{"head_dim": 32, "norm": "layernorm", "qk_norm": false, "bias": "all", "parallel_block": false, "init": "normal", "lr_head": 0.00705, "steps": 5265}
Each number is 500 + 50 x the weight over the matrix's rms, rounded and kept within 0 to 999. Layers, rows and columns count from 0. Numbers have three digits each.

# k: layer 9 attention key, 256x256, rms 0.0464, rows 192-223, columns 0-127
# q: layer 9 attention query, 256x256, rms 0.0469, rows 193-223, columns 0-127
# v: layer 9 attention value, 256x256, rms 0.0409, rows 192-212, columns 0-127
# o: layer 9 attention output (transposed), 256x256, rms 0.0834, rows 192-212, columns 0-127
k192:437505555381546452499593480550436500439487427520424572392481447536555518420604544364469455449438373529461573513499560414524386524545512579535556550428420526533442538483427451460575474501447511556573563487368614588460493390517585450535469497458549494438501437502520575431517407539491455466530477466453455412486465630493461509440431508430585480570459437536599498581444480505437461566437
q193:523564512520529479529569466548541567498482481563494465465459545592560423503472504407394504478431496555535549491502435476545420518553619477529529480506553544473469495461499517528535467537504482511540424490436418423459536480479429478564506532469422570527515500456450574502479439538451525488430422409513588554524516575461540506571506576419384438497433538522362520462519593506514482477480
k193:504683499466552462538529513504468515528451502529465493488464451530574420562445466503406532510416514579563564523526449417570504460512585501486499518579571474514449608510488483500510501586426387508503548376486407462509578478535377429580478460390422424510468479524468503484609514398527521507454457358524578601545571489464419429557470599411517485465389594541473473478469607456455547537457
q194:510507487531488504533460534430480534548538619520495459449372495540474485467548448504473474466469405445499437446478532512614610486497560540448468458526472553486603548545438553507502447449515465495425493469493439540544553550485464493568541518457441567509599605496519519478444519553571452527477440503521530545455454593566459467475542507611595571476569533476407520436504565586507426464469
k194:461466485456466474507407469448540445482382582478453452531443473531493431504542413544476498451458467445422482553487500532606580482599421489372485512508503466468665490512508518512488447462502416504475505414512395508454489587537494438528622484519495561510519562578466577549484499480548492428446470543574541473409391625464552635492597550502528485518506515563437516496554550544516450478423
q195:496509460483391561411532498533493496478598616504514446463365497504583463539610571501425467553486482496390582537578463537510528495540456496415589521506432553487514575459510537567509570459497499423485500492474402493499481491480518447432477570544505536434460496592491355484551484395539491495525528449546563482508575476501600455500504512455517523562575398467477458618450542533509371521590
k195:426514452506358539582559501432545508503541549523549453503389421402601513403599604490447523571474485423427554490479468543512495560399522521503532497487418591500402590424463591513519557537475583471393485455504438502587411412429566536490494525532503563486514483492588314480575504596515526485474509460610502483498554475447508498471481412535536391497489454436471534545378483526497462431585
q196:546398497490455521476435479526519544472456482516458482477536500500555529540453494492510632521557484430520392578410531462474500592509481578509493426453495484550505437392510512511487551538506479533558458507549438521481490440521626496393551470514462434512473501551518512433495494560497544526423527542448650475426474537571532522392481461515492435468435541492568511472418476599556539376528
k196:537329404572360493378400584507529491441481523478532597516556414509565427494503480443475574524457573466494394550440392464510426444494472564460489439481533487503544478492491489524558518528518506429516484448494521418549565506555584482483464453526432491565550503505443488420469477415542578504436576522461679449481534538555529571433490514458457434482482527571479527535419466649467533458559
q197:564548433495463434452403576487456536535433507554452515531410552420447492499483497594391527572483601441503447582419565480599440576483589550436457502526544514480442496510645493466453460476469498490541532503527435565458554456490441439457519473483583599535442480558575461534517480643527507538400529466562478470603508515566515462470552549468439547460538499511421459498456534426506594492437
k197:516610533517560469422417558554537584549470509523472507432445557432502511581501471548382486522463517501551458500465449487525418592381457468480482475493436473521492487606577448504546475462474528466561481515572482559383567474470495556467587413422544511539555502550548400423434525570469496551493491531535495551469502599586583572501557475502517559452611524442484508484445511452490545457513
q198:486457529527542506452455484445542438400566588485452447531556430522495482483404462477650447494518582583511504555420518488552463422535505513512457461444438478454543440478440536407464543509557502473485568494430429504400509436494472406593507486504451593517457595415521472411543557445573425586497480584499531558458478511517406609485512529493451585427501609528461440589483539537507434464487
k198:490490616474485404506474514503518547394493501515417504448502307577479432451524585437637504468541558519520567505433467417464468538490401550424512471486569492446536522469592599425440530494439563448465456499454333533476393420469520430534510464467407499417594594500499502415501644496600460446460458532423456530502569499479412549474539557510436456445575540487453467585526442466501472474471
q199:383488576521555467580437468421567576462563462567512422471487470521508429450507443626476518517511446461553490447451504640504471503480463533537562445414600455485488557570519527568531504517504522534532492566478608458531479497445554520397496494691501460500571497544502410549457471436428500615480540428514526490447479492459428540420531556423470524419562429469535504563479498521461467525481
k199:436463530507522468603488583509480435534495495551572412488446425468560542576483563581447501536512385539493499455513533546601494430528444624475485486553521554511552546514562451493555496571419571474382465393461565501484449521429488557499518541540438463532571425454536378512512485457477495543492477403541705516409490470421575611409532540528445506447526508445477493555444516436420507572458
q200:476509530463399452475468577500509534573452469542513457387522555554506460501545557454563506502506541577386572542463586629561464455457493400523430568421488499431579457516604472475557522554473460503507490440517462553508366388518530480523407538545517578475448535546504404505608511641422477649530498344455462537537562479553414533537566522611490462423457512417596564484457480419453581440494
k200:522490542500493556444500556513552513572475537606502473440528578584451384493432645509517595452480533528456529507502621588484540490398494473449429582476480555407508443436598510489536562534392449408473551599450498465498478461546432528517398521516482540485464515543534453531604562487492452604522529427487642492514536503564513514589540509506516424467470415487579445479495467505406566566427
q201:477659468504525457491577517556497418422486476463554517455531425484524560588367472385536450525512536473558547504504516497528542517589538561509461551471511487547414570561514588430425509577509477486424495512530509478466520512504507538512469551470556491543477497416504435522482499509455522579530499584480451433499612443451432553476524468488440496452597497532512493476473564452552407483528
k201:447519506548572468474568505493395469400403550484459488443539547478473579485360442443626541572431583377490462509529563424496442463477449493466503521396466556571487499431550556550554489438499540507529490518520483424458530469462475434510517551555568438566503526461534458528487513497457652580609485451467585383550479555430519523579507507550432564555528532478443500493419565414541460559448
q202:580588532441426474554489635449553451448611453526627542473476459481561509537573605507484535475510461404564577514515493447587487477545503457610423526372436481506496562499424489660463513434450532502412509498569508523512517534544590521472462452498508456499545397379531531532453466516422463564477526566529521565447622492453508537489592430521505532587421474492403451424490524452560599530592
k202:613536443497505548433610622483530492480568440543580570549444422520472628435573554458577609506460470431464482603519511443535434509485483425505509546391531508501563651520419472652467513499503476591436425497580577501491435475500428487481583505522504521557496356448492575558436537486499545577454569493525549553402582543434527437481562420528392560525455437481510459487519394542530554486475
q203:609431535497476542474459535463470609420422534521491469469422447421462430525528447524522500617590528492497516431506542450457496492548374447488523452574604475584464528385549471516478494396410482549487531428545432521549481395523550430501525510521512558379656379422448483469522562528514497479510596498486496476541500425529464447449491426497420482472432593480523411586459439549483419521564
k203:472475428460360506487460464521490569478484546458527473457412500360469494488445429540460469482629484515524517515573411459510455518585490468464489529579606549522496600518521449557505462457515550445572585540518557520423520498536465377563444535561427423469633507355448495419508509525530544483488567513551503511575457454433500508452511480476444481433402591456605471576578481548433465492519
q204:492503421579480497451491437576479443459455421471481537462551486565405546469453572519490505505545476529458478475591479583444482550432560576633443492516365466392452500459579506601560473479478558477464497475529494510548633505374503451435483546451571592536507602440595506518527515508564556542476465523504452562535454460492388521579453535480540569467548605467447407503427509583511400502498
k204:470472467527361516441593560574487345519419568523487500481554551508374557419432606484390561549509417534565602433504471607483513603481521613595482561516501490455497541373566592469508466426476731511421607463396457461471571454505499495488448429619596540421500566445557530432426416549473606491384433471503490655553444487502475574469541550509551500498518546468438423379444533406460478400559
q205:529396480411485487515512467464408584427497459552468619425487510521561540492474448535535560398468609541415522533514582527429501577663438461486563495497402527591585542599581490490473544592467520433491469501513442603534599436450514545502474488576518529519472406417551561564460438555456483488518469505458417599439457472556434538437473432517562502489503564434537521509614480572494524508487
k205:507387472396426555503521479476482518485529451445592476497421506564493562442522519399583446448568494620449620440434601501446487656573441551449533479579509480544578524520530435438508482604547611467437531554599586625466529403486518478504516493449426372569511510487531519551419379521438472393471475531530554534489480571560483398498520441498512544519474591459503518484550527491418454587485
q206:509617530628478554491501545511496476551506592459465517505542549463498491480449575430472523449538563425311426421496582610444466537644423474529521501426567405506509496543582520383551491413543475542517449447461487365420595462497499574492508635502403538520462552486415521566496515438492513540447520521511450480548541423561546519499555547573427513476483499505592530516464493496463492604487
k206:470583554636402411643580499580576503547523479515481594398561520439475508468409473449481501483442546559351497500502497505483515539525576410558530554471502503459457551504487555530544591437517427475504485519548563385382523442441487497582517501455432417438468531554548501586502552464564450492519496497504598474486474423610427506408550517553513460573491538472491497448445456488531516543441
q207:487578535523508483473485585535420443524572532432463597526456469542465488484601433590402463543437528512404503503538604477390459502482463523537508465537479492514504465429441552430490469420530583558523415537511576444437464576527511512494427454536554495537471462485542407454587497502539428421545511552569554514479571594501516565456456449486573546464449518462497426494467310563487426470501
k207:523564513380530448495551555460517368444548480439475604466453521493395442527474547497558438512501570456415449488507561502479419539461482483533648439480499442424510467525450484530554486451457499511592487500476467402382476486452458525477454627501559560395409454519542364473517594451540423527513420526515384446487513549538495594442465493413607569499474606527497470485545376599572482473562
q208:509496565447489438473514435373437534551497576477412547542515366471451521456466497489518543411463475510495496558479493518508493501593507532541504484505488475359490493447517543563522438454497526417529520468460570504470460377580480439493509400409428473492537458480588450523429504514583520502452464495534486546452484565447629396558403491564552405530474497446482568469451518495507619570451
k208:517454553501392510566454511517517434503472637537529621523494433526426469509461470550406526460442449485451599542476573525565443517474550604598524510428515408435529574478564539543439537532448452453526417461511504571549520460507480440483520463418426489455452603423490565424416453549549461582491493526439538502487550591343552464456504507431524405599561548609603505472541562512615516542559
q209:414540530507409566481508560447546517542577435521585482459608480578459561521510405545499501456514501452483572510423381537489409518556472468586546470539497468555520443487557567419404374540533475605599447543502557497437581520453515392445478489397494588451488518495522439489594457572544462518544440567609508578564485559517607473604475448526540459454536557558465530479526448394479573542451
k209:390504538533552535521517545523484515475645485428563548491532592413406606569545470493478552446514518538536540441504549543503436392479408500532491565514458444514479365454492569509416387511419632545554622442486574510496529505457494399406556529490543549439578476587466541459596455551545473519503423486619453571514484507506579506600429478532478412515562515553451500551546468456504586459446
q210:574537587517540487496429475528472469458489460454498576509477545443468508536571461445524500566486496476518510525491539529454542375512420497538444489584488502463572502425531533521470504520482479569642503590611482536565505440640493494559533561428477570489435438441452471543480420483515466534492577469539492535491600485520476487518611527534505436409475504487443614514545506448489422554461
k210:441570550456594531569483490429448469428420454451600537546529528457465472608494604506481511466532552482538545382631541577423536446527478573457504481547450558484507555522581430490469552456491391594473551510597506522478517463560571522565517492454544585491509558459380526459475424453504495491467609501492456556466569458547485528411507472523570571429573484533472593557528458602471494496490
q211:548413536511521535407465466509618531458585459445490519462456471418570578555489447507502407514550474435465477572556577594491525442456605459410526443482602505574465485545515508489453565444538504496525490464520490492559596497410537496489457546557511469560496450546525510491485483529504416487529532438482482429538549495454579480536524539571565589430466447489535533529451534447543473459514
k211:611473594523513375423548548504565457584592413473502529496476475423544561655461513544501469470465491528546530517455455536468456505372502369500536490476538517467528440547460498530535576465479534441485553428571434480446492541466491477532489433520534523642419418549495460506441504520485424436502500497439464457438475483444476495502538458538493579481464534473483550559489481449540486469611
q212:542553503455599578541480433453457562477484556443432538427449452523595475493499549485533450539441461554438508500436525491582608469462531445546508498513447440439467373577562478506546464495505508450486530502608455482456472513429536542526493456506510573487516621519505501499459525570501404479504594630435477545409492493556408507429382524604477423543453521512464458439502401522467521466477
k212:509594573393425595503481437434462509526446506653490442434379457506514581515518539507526400491502500465499502530478469503564473565479544545523503480465508493572419420585487434526441488454481519524466531573520486521473467452440479470512535438587562574486515578542543474509491496499547381518432620608404422587469477536447502581402454563505384523590496521525552487451437460446464506524436
q213:483524511473489544436518453433490508441512474542593504546510528529548558560411578570463436548497487527459561520464535400509574406450487493420391557448475551586507537543494523439524532575570523537510554447451453383488460454456459678493597527524418508477419468454515448475415457569662600530564525471553512549524525487489464497502461505404513490460502537587608473464504526448576502586474
k213:554509396431563596493488521496483497380469515508498495407473523512503481523440544452457508531445517557524540581465521384455524426422515539422496524462537503527563548466561448425492465525431553436450555597419537448431440382431441610352562617411427427516525522527589419553465454555466474494526493521567468466449535435466421523581469535424464594473496510544565504508426546436574394464395
q214:473572542497446460535467622630534536524516562618490474567507469532572516506550510446499429452509506425455547482555536461480522501534499423498524474552538529506505533466527514421512515506447457466515410463456599563520371541420516431542523525496467496514534433444606507324458526547502464634455578473567521373579453525545449465537640496426526458431451487540442564513502387435564471458526
k214:577470521522534523590522508585561540555558553567506490515518432492535569452488484556524512464546559546463408652601543412433526501548497446552598474673536449490521503567526506514629543502520537542583489460498548457539341593413524476591481402481415481492431436557550504452423535491460541582430521442508465514450473559535402463510547452390474419459493495600435592589535460482548487444506
q215:564516423475525560520528479512474486506435441462525472463425458526503486630408487511562485481516508511542387380569514489488497522435466571464504424597418435555485509536455459534608528488471528541462535478491459467565459503417572463538470537598511527517506491456465410544475547504410549553433444503459557490421496518516530491389471495516410514465418556541494465344596454515493542458470
k215:531503454476515518450561592565478495466473458520508471518404381563447463515419504551642479515526502524557427385508485481482452605436411536438504505501514475512558507505505527523488535537523444546493539342506503481538433535458567500618439585436511390600583535474551534570481528460460533504410399522458554470451538410491494477498499529474493550473421598470498543418580523538496437486483
q216:516541528535422580524462494536448595484438359530471419381600469527538539519429498393558412506572507553431507563541436520492529494447521570540538501513431508505472419564547541568486494505507508448465533541429483420550505438491533540378429504461518424421520451538458531486458527450425462507608543422529468594452554474489509417496574550440570507557465494525513539564468531482422576492452
k216:493577557546432484524458602450465587518449501485503420450624498456481464499443582539480411437510458559390527491485427551497463536448621574561486478469561467544410364472557468473449493534468553479544602561500494453597497481555547392352500418530481467508456393561452577428476524510431494543566508457489512507466529468468498427375425572483479505573454470485566491567568522522429567539475
q217:468499507461561413525393539533426473434491540589541502571428551510477513503589523497516427614483462564496479530459429494583565569409379546497569492468449492510443624469564466527450596483549530497451401456420501437516634502524536593541467588510511573542512541529581492463559519427503554453542458593665507490476476541458524429560541525578451449522506487428598525522468520461577499473504
k217:467436504373552428506440591487521553465444448529518510542464391572586425514517538506619506578484407455448536603556473475582524521531513571509476412395483446485498640552449571572507610501430478497484508416468581536499583491392461648570435555492572422540531477406631578572527475464453640431512607536650452493515462457506506461510498488577570555546522504496618497532375546523473473460530
q218:454480484537432526442487512504480520450581601462543465563475533431538484455434465381564485436531636405566578489561504552484470630564612479470504542419498405463583501538478423465545419512428486569510512486580586465527541432538505528529496390490523550400447484432543421479507474467555520435555575494520521512470415590484492517590522631455530507488442506543424468490484497497421506496535
k218:411505461580446443393484555553475439506515604542516522578400432487476502563507523392481498549462617464548572387589478556470484517498535479485528572502594392509549520471453463397564502526445517559475453519561474544530480425433517506470511431448501556498515445426548457536467558600503479484529599497536474498449430521478505506619552481400503495536427362543501413590508483524479413489531
q219:435430426501512593454545494499514563476548421532554554492513455508545412475551526511520555456438454501494377462509439600461454452547590409487509554580493489535489506486489517557563415510517418598534505508556485430525530532470514502519548529523616560461480528460525408505441514433541520482478522519562465379448483523589484390518530562488612434444542510528534503464542580504636538451443
k219:494460449464578498382504494505515507438495413527511539527457534529482485547534486439608586448561451467496463429523430554566532447511490499486538536518464432607419476486534443516555469457467394460477519547553469430573493571496494428506450504524579461530570596476533444430398588462508560503571480595537482426479560483505480413541473643498522461420539430494482443401513533420636508495576
q220:510589503486425437433490472387506445482425505584513717474368617475555421527466545513535461513540540573528453577482470436463510529499542481468481472515490527426524628499437454372596594596409526521513440500469559592551472469415538624466523551506549524556516570551446513520450528532461577484486609527468566428471494461503561629608514434621409602488480501532400483508507450421481491486489
k220:513540469434406464454613411473475456445536557550486641536346461549502509469479525552490470545524493508543463650483468460460425514438531419506473498539447556411486578600507428447495620476592476505458556599552584560572441523455456548457464476542586463539598597488499581589438494487468588459577576448560545391518482439535527565551563447440468459499507448545455512499425488393409479473434
q221:514492587500602415514594455496517479465540471452465477503587491527568456460620586571453440407404484462466593566463513451482572541475510504481561463548513452606520536534409397485456448458486542559591507531427409438526520555478521454469447450477475525518506547556427470485494489524477572510461474461538533485474501391595546526554525531530497460487454594484527478530636481465584624553547
k221:507428517515567472450523499476507520518510554546461472503571517539545536567662520511449480361500478508422592546503465489584535547422582441596578480509457480626498533514571476457525502522460501489594533500450540508480601558528557445491455498436496482447547440532337491411548519522497604492538445511491544448419456427543485484612505514576441519511462484489411428586604426421473470530542
q222:402457558464570469543477477481631466593516442467382471533449544492517576467467612603605480497475484548524502461536467465510472452442481473480477524364411437529601546568563445598559551525484501500433476535512426555454592429517491542536312517465575514516534477442441528397450557557458490537468491511481413550525504535524490481484510429525468492536455416557433534529494429525493490467394
k222:406567551464590555542471536447578500452553496478444515510466525398553443442414507415584523493489435534477430523509529414463436461501436464428493598494489449586525519475467370583523564572493504537436483554520425463588612461495455443509424487556593459574579481472412555517522391497529494613481478480501464630440445549550498481526636448517497533518431505527435488550479474557534401555350
q223:432443442549479486539533449473486365422492473382425564414527472453564528424412539538600552469550510519552391558503445563501550573438553507517512565532552548542485459620401389433469604537583357572495493518425487509606465559616477550520627465489462556438523438575424466543463429457537520534508503578437419499487597554546558487462480493458506471533455465573505442534542387480564605555524
k223:531376474517506501539520514521410453517533483450490361489594538508531542431469577446579552466453458470611475605510429474403447544553573478488478566509510605560491458539477405395448606491528460557394431455408532461522464478597443481564599620551458488560501489515429520518505414523392549429468531567472480547446580596565542569426437490478465544549486417532461440531508509408549569602516
v192:480531498498491473538500508448544478532419444504491489536449483563497531461503465477530475468553454477511515457436476538485490484590566490554509493468459450502509414474606452438470520489561488497518505421512540393478493489569544522498545480602500460444452579521478475472591573528542502596586426596532442534456442489518629506501473524451498470507480496489444563476475492502476491599533
o192:464596475441437460430448544536521531498584529484525470559494507503550434506505531514413500486490432495587512574542497379544541568491548535393482562481525525488479519553492522530541507495455500530537587469577516532506529527555501499545536418475526452592470381461608512452473421507473547488441541507531481484533499445456474489541498406540511529449572468449570498532540432545509549504541
v193:501483447486542524573508587507549489434469491471464592536514556502450447477530550490404440436527608487520546467487564577500527510540477541480493513472495521413467461470530493505566503512519435443482502481503535487534533545469465497525512492583473552533521505514542552483381624440470509532442471519544484480529481460601584531485426455564495501528401603492497587520438521558460510467545
o193:448533531502551434482460505561496548447513526509384500508468428513601494498518497530511462517506543539455567483476536494511502439528531535516508475525524522491503539490492547567505506505539450491590572494466534515500511437520434459522525514423503488524535588491470517485536482487521506498576430553589570530565525448398534555437654429462406501464497448519464467462570568492524451478503
v194:495519493417497519487548489400514617512481552424491488484489478498533465450482542460431448539514476486443518518463416538532557474579544562490472500494488485482544428543442466400506532512486581442471515514453481484532468465499479456568509564457513438507506505459531404440522465491519424536418557557502487475514545492554434520524540563523501463459522497455487520481548444511496473396472
o194:494443492559536464503366478536460444564502479499531452509480470480526522526475490488522468551459525515544434494459512399467502553454418514523557497465491404557503515459463521397473530463481449495538525495608449452465522548512488539433522550430431450511495473541512555553500468534451539502514477520395488511534505404419528540505492476493524534534496469586408482479464582477447563493558
v195:512515508436608496528559534527559501541492457493528508609557520500528507500503469500482460565493530514490505388496458525602479508492500599542505484513532547490505472514476479579599532467574468488451509492464559537510458456541500497480444460497509503446502525536486514461498584441534515507496511470515578529496507505414491543469496482485515488488429613549509546495477552470504507520456
o195:638554546479462481496484489504486494426537440484531481460434453399459512499574485464419516469483577551449467538483620436471508550527472438488495530468507486488536518506458605471481495485446471479478421571595537477428507455509587438510485493427501481497552475463530505523457549585497509461442533504481477466536493564502557538531486505419556567551510500435477544587523467488489414514490
v196:471507488470483495552543475489572415441470449569521481513551451467491458479462499484479550496511553522534505456603509509436455529586499501549527548512558564528537543588559480483469480554448500573475578507471494422474468546516424521404454485436545535490457507480522468493482467438473526450438514511480504490516499485485516483544570509519451382466506501613510520503497482545534501457485
o196:538512548477392479518401450528581530517501540460531480523548507520566529465556487498501468541593432487420504466440455503572532456428447518487478459522479591486379553527444436530504525560495569529479596460488514532501494531553545541535538427541515561545482500500530551496530489555550479507388456461486471539551553491490444511397539521491491523517515533539454531499509561483492459507486
v197:505418539507540476591492579501466526432535374562482535546495517517436521439530383564550508488466444462496563558555506411503485449498544481454456500481458420429490456502455518564500443537557544463500481502473437564546519508467493480522489514529482544525483529543496513486549475517533515516471424561513393481501481515467387529440541458413544518540516557540499456491460597522531464440447
o197:518556486491448469495520430518502477518488539451531494486533492446565501547429491535558484536481531483486497435490500602480565542451547479546470477437624436539452528497472504472555526503526454566568458546457479499417499549529532493427533458467484518516580506501499469392481396489555483558586576502472546495482488536492496545536563567470495447464478469419432544494397554474438527546460
v198:489463502475458447535514525557476461528426476475512484478432539493413488547516482477536498466475456415562490512413504413501475498560522499472491472451448489428463406512508479506575507555532535529516482502495548511588543464509496482466482504527515553535447553481556470530552492553590523454523525518471544517525487452451438479485435483560431412496468565511463567523526558533549500528481
o198:540538539568548511522501463478535449466523535425546424482564567524593466525548528524521537586611505500400463518494443529478538426472515455488491529580466482469514594480457527598466469568445451511562451491457413418567529554600483529517560487530494521467518480562523489563408463494550501503493456399548551430522573575549556492508526512510544457463528397486525539474498465475545485469439
v199:441385477452445444524510474468484510482480555554488551536480584610519498444487555441572470474491571495484511435500412544526481469445555448401550522470477469483564464558484570557465539529376535543495510467442446542537542472506471488504481524550434471466434486535502477518538476443479512509504482503565543552647635514548562466447428525522554515521511581479518514483480545569505488453486
o199:546590506504519532546523496479473500605422428495468479517458527516526470487400564461431608596501457537517474525495398480486490447502527531531427427475579504514462527530515480521517433432459531481509527418545548459504508547474594546470453617485541514501479497511448430491508472464558552475421574575497522553500405436502456543466397473410473492552443498521499481400516472484468506521528
v200:497482479499445545526475500460530474504555487528519484488537476515537552574550488496527437439475552516412519538553470507500468480475464514465568491539511559482476569440589435426440509526451559567519446419424482490536472465457369495490480473456519496464522531443454527460465575532615469554516536610503514543469515476551567405467445482539504570585562519453495467555495453441499513604527
o200:498542456467534541436459528515534417481442454508452506460421567509472422470454508483466591560471508518543427452379505501504423536471541495459475475450568525494465531588492550545532434422449464549517477511561485511429462522522454486541458531570463479550495495453447459484575512530509585395514490476502546402504595506437453550449502561479539461507548540531490494547572500505510480403478
v201:545502514525505499462473493479490543461502444518457553503594465511483508497492496449474512486452553513532540482479538464606538527487494514430452539531541524497481536418432539472533529560512560457568566465512496482467478491529379522451554482544490521482482579504478515442537508541432570510448462503459503557541510557530538501542482482526424542489490521477590551549547500470468397472437
o201:543514542535405502477491499555478436480535470440507535425542545443538535441532499520511522465499402418492551463497492540526522480552477469530430533507501433476531597554435474554460470501468484542498550550461487457566492541452552499499426495477514518478491531557473558534487409497440515534470494458534453538466504554462492480490528559527509436547497436427413444536560508502553486450597
v202:512505498445448563455450541465490536447488393468543529503459523435499506451473429453537477419499497584513474519504507487488525571539555522478517508472603511449447469543501554552437514485485499509503495516510536429496497363515463523516466393509415526436551478539538491483521395544526511504567460512470509517522462503475524527491485531482547540439465453578475444539499554476543540477498
o202:460567506432557499586516530466464468547591419542504372501521451563554582552438553531422463484471551542497493497565523493568415521490476439589463487571571495520427584559473523498497591500469544497526460407466503507505396537402460463545496435497513525518433521505494516498546511448493447432434498446407583472537515542512509461453551501480485500418536541372451594471533434501465473600601
v203:549529554493507452469487527491426483495528516626440483520620478506585544503518455547475501531478544606502461494508539463481531541603541496464524510539566525513490475559512536550485524472521516485511574445454584431506533524489523409538514441436610478503561405464567491569540473425539471477484443475492501528502535474444459519537464430465529450520420538504477491497477508463528538516488
o203:486495491513360473538486518461437519507534455546559431532579478496441493477546483474533515580457516447472458543579443506517480545533509486552421490488505541359533498529490478406388525523466478576490461531540498502534531464417511486477568512519449489406485532571476605509578597462484558494510576434466538503530466428572443473482520550552552452438491503531522511536445565525496470475477
v204:533510438457535457529523522413525511471491595502535472441519548522565505475511423547575497518531470550488411464567480458438457516496539399497556556515467462476476497535509491611632512509458535440441498488512562439520492546485492498418489553535497496542518509486426491452456508527498481474409500472463504463438476473561537505548445548536379488528538524520504439471392562538512523529470
o204:513524526535477486508568551470484466540537579503543484397461485496521533582417470562584493491518470500490470504422569525569512418521481588454518475569494535449571516463568518500463574492537400456454616460540446542498516416420588556527448467559489516486553482508538536428479499547523532523595527557545407436577429508483531457596555508509473507485544475499524492496536544476509463503587
v205:494565532484456495491615487443434413531425492554464495485592487566650430549572448421466503456482489486539533523479476490517528455442489441499498536489499460502556564489450435490566543513484484441464501439466588542484538438558539474543460493490492471540550521503482518505453529580502568419532491546592487537450446536491557452505512455528529438489470500464560546568481474562418546600477
o205:527500561498458523490413519512474550485526486488508442455455543444394430477472508529517475487467555469557430465540505486479453522498456530345489487559572485493475495452590519505545491513593470513513532546483507461506507533479424522504490574518534502514590433579532544478520508424496442457483512490485532567543557486551465455431456609546451551577521512493523484486568488475525468536536
v206:465537576512473631427407497514455539508521524542558526567529514474562382474442453501507506545493479464439390539434500507471439435532549452448504551532445504558494512454647472492474473496477502550407565460532532541490553500513508431508568504572520538555549565508479465566505548427525502517505513494527556413537504483517531460509517496469612544542482547443546422578552532555500479484501
o206:438496547570430458475525451592574516526591569527462412459499448550472463509523550518564587456498460481509541512475581453482568556459477531527575489526547510397486535458373459596393541462468400472554446535504517457491588540435511506523509511526528487522513447481538511547467422498494483531434507402448530502472454572479519476496453564491493534495437439432482546505457538464560534548466
v207:450527523501414499579563546438487552466533533493551458483652467431463486497489529558491480591524540510508572483459438521465469526562493445581522532471515479531468536530506462562467480540398458529457436508482464538511513547510533443566514508544506460356473481434529525540485491464555504467511530470495483468576491500485475544433442417489444505520428552561578500515573439520469473472518
o207:563459520456476412527424467423422526512479468509475535454492460588531562515508448481522470425441495463478501485502482455483456474491522461431420506498507539491594492402543484459413582532505462440495467566491525459506480498479507535506520488634441489557523538542486542547451563428453518505524462500469567427512500513411514508459593559585528452521433488517446558498490577482518525523469
v208:418490534584438471490486521444494508469498437535455452499491515453485454466520509471499573494486547498585559575452499440507515478468506513543435450562429566508534564461521513475554462580472522630522502507455478519503578536512506488525526531582557435472518479433443474495438507479437430486458508513534446567467534471455416429503517520429473551560493452469528508543479487526545480500600
o208:554600489436463529506588484520510389541468458550489522535403524490452538573502414515543511565500477464526560558452523496425536598484455450409515498488509503434469383542573568502440522458576510384505609495444474591489483566460470526411485489517507586545570567448580476583584567502515496417500434507533473441510556516490544526527413466543557524442512580463480450451587501534480484441561
v209:564458482533496468462409496532438541455543482456500507531453505501533506480505377552512550486560528489536547480444484434549488503448510561482455450473418473431477541492586533532517491466558455445606524456452516550497531532458503536467485461461492537466468538440493548506521522546519508533504536436492546510420657487476502556497549470513500524517504505474441429535473491473421526528505
o209:443506497474508474547514539618572519511538483441520471470541513508430508481442537451537404526451536505466474508610479500489525487475546427438544595506485560496489451552527429495566557548416554378473465465524448517491445536468543481537472493491457549543557457546475429414490577567417455355538572494543406508552513498599558434560445458520540444477437416506474487477473479508493504493455
v210:501515449453526499468516463455565407435453514500494539564568507496580531537485548470486495459537406500398521489501503538571458519511574518484471484477507526413551504482467527512454391500549446560512507564586460512483462550536471497561489526490553483523439466437599532475504489497440505522515474464516551456519548430557535481482581497440417463500454443527427532494426556495524564577510
o210:443427517509532517480426434451485547529524498439482544607479499530430507474523460483480476530562522491535560509535548508548544488563506475519461405459491510510434444500467481485482505365502579387494509437538536429499527469517506490564433439564511529474442492584433461460552462497571554390605500474552584512462391519469484548498518505524496544602445526490625425500460500531482417473474
v211:521537563516483504562516550593529472466526510535528485548440520551523470440491469447534470542466528462484470537482444560573472510515451519423540482443469558559532504502558546591481442489454495543563431548526532458486527545521448463432525500472419506529508468490484532458518495484563522415422478522474522518520496520511470503449478538477466496503492564487464535475416579544482418526530
o211:549450469507534519473460509488491602424500460561444534508454544402538569475537624486569448348565501605415552462470511502432468468471413501514547430554517475487407504526539466523442504436453535506441492536470512517523495545477487533529444503483539518486549449486530549508427505400483536570543471570462477440538502524477557460476499463509505527594507468511546548547547485399463491540476
v212:451534521473525506503493520527468496515489479502573469490454467509434511509517512512455519509466464460474436566465433504494543561504576442526517522519477552451488483517512473456449514463501508550491508493345546529528511499510645565454468548503478473462615430438443552489577542485404445456495537467469599478497430552499555543570473501471513431407466484540445497490556486469562437526501
o212:505414549543383510368479548481548488481504571509512525490528465543550576568462504524536578473453540499594521538492510500522476467480486509533570526498441585505472565466583431539527592461414566507439537582538485442500486525491523416489504442584485464431408525583496433550508482488578547505548490532477419517510450451510460534468479466490423416557559539405544513514510461488566471494517